{"qk_norm": false, "bias": "all", "init_std_up": 0.0247, "batch_tokens": [65536, 131072, 262144], "doc_mask": true}
Each number is 500 + 40 x the weight over its row's rms, rounded and kept within 0 to 999. Layers, rows and columns count from 0. Numbers have three digits each. The size before them is the row's rms in percent of the matrix's.

# v: layer 4 attention value, 640x640, rms 0.094, rows 530-575, columns 128-191
# o: layer 4 attention output (transposed), 640x640, rms 0.0781, rows 530-575, columns 128-191
# q: layer 4 attention query, 640x640, rms 0.108, rows 576, columns 128-191
v530 096:483499572527532510482505567532518467480523550528482492427472464501575500471495456514593500454458533544562417535500549495560490437511544536514459466557538516501528512483510504442547502472542500
o530 096:553497479459519512539485460473518498564488504471473540525514544535450497546434548474476479548503418421422540508493493558434510464490448416508487530506494519559538473477490511568470573560425493
v531 093:564485519489518492466536559511498471522514466506528490430499596475432550572493448483507466543476547525446445459518494538535460511449472503445468599517504485536533518463537528473518480547518478
o531 090:527534550520522513548521471487471515482427493509540436508498483505579519490462526456470473518443457461488540540412498469530484484512501509537530424536476478460451500519490506456491484552503513
v532 096:488552457492496489501534442549474517544470482468572458489509509473488554467570502467475496487475444365466516443556465458455484578484430498508464479533485560497472503490431525512500494466535413
o532 093:553514512453507474485512472505502487507539466548434548504512597537526445469505477470454545541507598487527470485518518445602558455539541484549578504434441505512523537472511484511516435512435530
v533 091:529537541492536454550467486570486556505500520452509520484515510532485537521453489483477551509458487490532426511541593507540596525527510519519472540632472468487487562528510494481441545468512508
o533 095:517530522460492509484541523494544510498519416520478490497491452502521489521526528546453465501524566454483537511518470500479415482497471510531516508408474553545498472489448429566550455496463533
v534 097:463505552496484471508524494494472487501522532530478517495488474496442435510518487526493546462543532535449438440518464505567502445472443459476436590509470534480473564514489472543520501517522432
o534 095:486472481460505516453441497473440467491457490502526476483535533534550527479453472549527489488506544451480554549541486488488529597465544544485593489421520492491528504477482536500506471507487617
v535 090:459519528521529571513537472435521528491487433452398484493526468462557522366531514478522482497448518473512602424475462406531427496496436424535563476543413453557530493487450489475462478542468531
o535 088:512526459503509511498458491561476474532470563502586476548493440561385517588490503492555515522527529557540445560489554494557521493492560490448461480438519448474499524481563570486487480456464478
v536 091:461487535458482432523495452473438565548526489486477488502478494434494543485480538470572479505496583523414438540527607504511509467509533430510537506520495502493601452508516562447462500475492461
o536 089:493510508525478551513478501519465486421482448508490515516485504531451500492545431533460483424487506573527504420447493513462494510494435552543516523537538506527462487509485405486539547512471554
v537 092:486449500531501515522565542530520530485464518543533488575556511521558517503552445485550463433457516495469528495470454501408479462515567525574600462519504539564558544449520516580413473504552455
o537 090:502535468539532444448441469507510418490523529500482522426472495524477442523415534505484497502493492490497426515515440447626568458498434452496492504482524478513439457521455473442569542499452562
v538 096:567551459526533512455464497477558422493459475438476510543506560515496541494555586522482426543475493463507449555580526521504520503539528520519465437427523483517462500394523440505516517558515514
o538 093:453461545492453512554511496524462569523486564534477529490535472503516482482435493474561512423471497544494448431409499544509555453475472503537532539496433510433538528504486510517423483473558523
v539 091:504515486530479506533506570506533460478483479438463425460577513542511554497504511479504504506504534529473535499475456494502532529505455546517485497572560472558491439519523553564488489450464491
o539 086:524466543493508498531471437520501504514492459532521525537441472496484523477454500551492528418528472476484535570489505463566505422470575493531508462485443490453494538477526523450533440539449492
v540 093:474490534483482455501482525491452491477482514448444443492502422512541531483528504464478519442565465464548526490444555498443475561489486457467412488503448519577491478507538497533469493501450488
o540 089:525525451532504552448525483493587450515507507540470508555508578486456479498513454523536575494552462518499464490518538517553503516504557497452536467456522467397521485489511592456513602481518489
v541 093:522487531488524532449427455455529500468462540470487487447516532515519489474460519451536489451483511484476506447508546506524453441498436474478501523566480493583511466421476486464469457474513523
o541 090:506505458524425549564520499564477482546515459473480552528581455502488530502497486509482524543528549459570503466505532488506489516509556529566524454451522470446443387522539506490516585593482507
v542 093:469448549452497452497482533546473553532440469528565447470458469445516479478533440635522520526462513514509458538488532449557587483492416498550523464539396524504453468455458514395537469484505542
o542 093:524530513484547496480510522462559421528484572460496523540502478481503523498498529355525560495470468441483487471562529522430406512543610500423493542577550532474450472547492525553500519433445438
v543 094:533478481551500573553475417543550467516528497447598551458510531533543482483577542474507523470484450515471518450517500537554541532544475419440466472492512464532524569482551484461563482513545458
o543 085:473443517538541454514490540519489500465521475513467449557518507475454458458492446488444470494564416547571542544461467459508481432425598510511565509505528549468442396533536509440494541506539553
v544 098:515535557526482459562490512525489514497434519538543454524537515429479522485498474491435459585473481491486506521482444498508507498474499470539511444598435506485506530519503544531509523506504485
o544 092:535473462541532567434548486534496501523473495470539520501491516512544492567461511475527509470493559501394532440514573508473539552530497534560460489504530498486539496495538438460490496439510570
v545 095:498486479447537551493442513378499470497589468544448541505505554505430500460553425504506520504531541527446530485509490546464508513538476496500484469528449539524448510510478570487509465482499466
o545 094:474500515522485467520537422571485496475516472503535475541494450444515519479480514586483468497465528468555465483481499444507468477454505503512520525528535469474515442487531411478487516504486466
v546 098:506446575540470495479484504527454471486506532533597540504447526512552512484563433481524566448555549529530491509462512534497495495445508473501558528535516413492457518460424421535461588557565492
o546 096:481510448449469566520579523499576461512461533454466524547522525511488510486456575437460507527476483485509501447577552451497561502529505480477490555489463529472555439530465532468530441453454513
v547 094:543508503497567569486468527492510462480510424561483509561502429513491573474490497525488546556487473513457485434474561425515493526529440534512499447541499448558507443407590559493524462522518562
o547 088:492401497557461438503481513553508433506514560505527496472467616490486483493600446487472433504556480478513533640443472568541534428505492439507530500526512485514522517476489473483456556443500499
v548 098:572524482463540493525473480508570541514529514537572540499472519505488505483470522538559529515513556541431556501500454465515516460440456564500503510438428498428487488540546487400435417506476495
o548 093:466490536528533548449514482493459466524480526473529479526528495458425490514487473458473491462435500481558461488477514535490475504545513511526520501535538471490491495448477544514528503453500486
v549 093:450428485495482515510476518549548516544523520441467466544504553550525574536450539486518489490486497514545511473456485450472512572548490466513481565534468512466473632509486559501429441584502533
o549 090:580449514452556543519496488528517552498479450516519489468459451486491498422562468449472541548557419522505426493458492486548516476427526544479462463500542526570529468539548429489607549407467487
v550 099:540493403483470458521536487541478475534550502517456451477460578499558404548481501548455483525517526510502453471479515511464494492466491502541493494518502524524550469573487500530536429521570543
o550 095:472547517537515497535471522514525491469467476509574506483526489546432514498500431480507531432509455524445575508527485438517487470467514538432511509462507541449548472446463486468446547458510502
v551 096:513480522480467481579506511438536501485471486532474497486521508475469513452511514483555439449541545495497495489522570416454558436470531455476504461498476516530482511459485507493525522483576542
o551 091:505514401498511535456505529501449500569496554528442498443455477507482489514474521543534557517505436552516562505490457558503453543553439533516487523533482455494497445551475495486452494569505423
v552 092:433520555525487516477461501495501584438498589475515486483498481443497468509533542544457501478508459474459487569502507436561489465461516500507503536490542464545521502457552505498520487418466486
o552 091:529486464453484502522506457509505445501516482526473510491496506507493497446499528519613447520496536442578488484502532456485442496579484509427500449518453506522525490534473513481456502537503423
v553 094:583495469545456462485520516434522524434529530487468504533526516409486583447501420437484515430553482487437476491526475523462508433545488451504567586493563456516476546468545493497590497552460545
o553 086:491515507501486503510456496494525472507501453547501559461457463495535471528483585446512534545535541532556532454490530537495561569473470523520471471469464508488523562540484573489476507520521397
v554 096:542440504507473505511487545514520487447514515504510388542463526498454495555461447507407496533503468573499603467467488468538567413482527523487428580549520515465550505471486543520498511511569495
o554 090:531535464532577510495507480464515455533448511470501631412539457520469506488490548542536505467527506469476439594456422468472437562535519449492539504423527491514420452494511468530491465540463521
v555 093:459481488488482509472545488485475510492522489535502536510475471586535458412506493457501557433532501477456510486506481495523491523542446537516584524465465493547550557446522527466452458414588515
o555 091:471577480500503425493474467522468523493531487536473507470520577441535510525576535496492469549446522475494462554538531538574515470456516506537465442474520455438449533519485502469539510530489514
v556 099:518442458393502495487477510435494536495543453384485480495476496541472492475485454518500530500507549573439504445517524445526473478538490531480531423501451488489495470494484498428503480509474580
o556 093:494531480573517534481520494490520465540456524518478504514545530453547484500459503515492473496539476527497562546582459516467484551478578516537505479485571491518497578545493492551494548541476415
v557 092:515450490520625519502483470481450483464542460534492538496475539552419522508477458547481482506475431536454576532494574487500510500477463456472499526517513505527473502540497480556507530484502527
o557 086:452521522480504531495497534544467501542490474464502531526486491410576531552508576450538480459511514474495490482440428511463524521508536487531539490539443454461533467509504505509505529516413474
v558 095:562521514464404527424495472522434483547420491467505503547530494473487578515437552485479588457527475519461559489488423525489582493414492509549469471508444518511515389460489540454625539515443459
o558 091:507475484452508477521472480462497462530572499443537497521450566532505461540536511507531431495481484515547385464513506526449440496544512544449533541537443503573479516531521553560462508472535521
v559 093:518446538424506504516494468404528508470463535472492455563482515467488546473535435524499468513502500515519522588464489456528497591616522495459497529550556509530528485510483527478519583551419534
o559 090:454448489551528520504538427488403427531530492516484529494480494481499438473451502451504501459500478485475516478546566551417512424425451382521540475442483468512481555512529500471572441407527465
v560 093:484434545522446484500494552539507438522484506563423559453500501536498470544518529497453498437511515533504463494498481386570550559482493530477541492475471511479519489460438506445537555557521496
o560 089:460566478431598509529539454502498485537530466498529486432442544494520515489542470494566477478468482479545510508436512562479437484456481527487491433489516503466482467525545498494465417503505529
v561 096:496476548497523424455532457513483448436436465457484480489547538461481476517558481581486451441522586557456452537551458551511514470438497525481493495535478505557476474443434494503467478469490403
o561 090:478491443437515539509513532506516575558540582515563518502474417534566503539456553498541516600492490473490558506497505436493505551545509456484532525464504467417513611547521529571503499525508528
v562 097:516473544501462528491469544527484433537427512478495485389538491508452501489478491598507452540517512490463456533525505553540475518442482482422509453485574551439545534502501465487482483483524466
o562 094:498556528566515480508474508469552551489525450486488506660510488550509496544504586426489503466506519511473484515458482484512464491536478503554478572496446464541494503495518529471466491560529617
v563 092:431545430550521527453551505459469479554504476537462505456542538506471439551517445492479433429440533493505516482524491475490522534492474484503521501470502529483555457536469401401540518520544496
o563 090:528512473447472539575435455459502580497498479466501438484486435502515538449520543463584534484471501441538510484495539481548476480493522558448513500535510548546430581455555537545492502429521541
v564 096:441492516501546575524502474586503516522494478469488496462506490491490566511510440482510463478486510461509479496406514544515531552465509499525528489518495585573528544518491390537524546466512518
o564 094:567567510483553456415518458431513465502503524478533415553521547521477494473526495492494541518527523505503447430539476466513519493538512549500497515509561484419442514478427541529518471532440527
v565 094:494494419507436573453500550567485508542481501532472484441519490509494549473506502546464480439519599438450543552432507522503485463508457520473469500470451490468488411547527460472538496506534528
o565 090:489562452541523484509459421409490512502470516523492466506508517435527437504465533472521549580539487501488540498565455463562512474519554450512441466588518488417516501439502533580457508500481449
v566 096:475527511498518475527523511562443526466446463447470429535464490471521530531474471489495530482500460516480456510473537512472488487548525433470449492479525550593488529496525407520512444461493490
o566 091:520474479523495466488519451489512573500502526491525541491552523514523509504453539539514437525519523493502527462490519546540533526490486549623495546452394464427495507489473517512539534426556524
v567 094:463421458474485600498512481512475485548466547484434485457524469452521531493493456517513507513467499551535510577459484514435532474492511528453465478448456437493528527459473545579572503464597549
o567 089:574569586510501469519535513475507522546472493497530540545484497580413461519548491512506531487560550410495479448557536477555472502537436468514454471594474510514508447511445617470473427517418493
v568 098:497451599568573464449555515573487538494490566508474494532522556513479481549461540490527429542471533514502540511485530447546412509484368536441575481497587581451503521497589479576500525512446510
o568 092:486507506513432502548513570482522455557465483553459514438437463532575472495557471521485464480583451491433500481478494527452537448496514533495445533504492471497494504558459551460547486496488558
v569 095:556513429520494489534418567482474468449447511480448571447456584472544493443541557518455532407484453524480448538574535480539420498465489443507481530483587520507456540478475505487482437493517560
o569 090:469583576478503473466475419494554445550433529512498420506536446540513509490520500509565504591591523447476554538507511554527609520488507534470494443529409478446493463528496499556507508470490517
v570 090:488474472429450479542466535547522537410473476541524528457513473488485438478535487485565551554481496482457494470494521454499492562505529462473535486475541535481406434487570548504496544441507504
o570 088:488553485551488484542522531436463476540501509478507410518447531545529525528442577468459440475525481512510500542473454497579541569537505522529507477520540492558561516489486529492516458516522523
v571 098:517520501457531461501451452463542465444579437455502488497465540543473502501540501587507541564412459488514532524507518517507523452467442565522450568457435516483415504516495479557415572433485531
o571 093:470482498512508562462535561530502521542489570502444495548542432512542490497450451462537507482581501496463488463450493470419506476510537502454488463509500491497523529503506421474528478600506529
v572 097:487523505508502521498428562453509487470555498506514534504494570511540518520563417545500429455487465566521496579431498548468516523439521476496527446513572533539499491486495477485537539465435466
o572 093:455456529493521544482547418507498445488458524477513454584517525500494493495398618481526484494503480464415486494515454483589519513558490447515497475467504449488448608520575538532517496530466507
v573 094:549443540444511478473488501562519444448490579524530440531539545499529494535420463443514405514491541499444616464527481546566492496570512461450502467496484540436545503436505543489518493386512477
o573 088:420546428524484479527509539406492537474498464536508553531388417461532475532554598549440500522450460459569426513475471425417565480503463588528447484483469457528485487526480414514428529523463486
v574 095:533513453571503513502481507482505517527633482480491494509463376443444542517517466470563494522459504436541526440470495494515522512527583563545510580541548566522487543454516478508528565456469515
o574 091:498420596430522501541623500522570497497471525436479509546527617542509461499480506532497515441542526489453467577510526541397510449579391475498483517542452524469496525476517534507498520545539514
v575 093:596491538465539552476521551487517481618486509513482476457474551521540569570560572570463542506503440446481521494518530514466459502522532479496526523449497515520455467479512517496465477473510370
o575 090:485487515556457517465546470531499573456480464480487453505512559505499468425489455444513495471491502511503553571528476531454535559538473569476406462550526523482502491529492458547469481548524474
q576 088:549508449581445579437520553463531440448483506439522499508583486500454570491477418480473481533520442551516459561500529508441551518537528508466499522524526473453446564510417492492535480512492433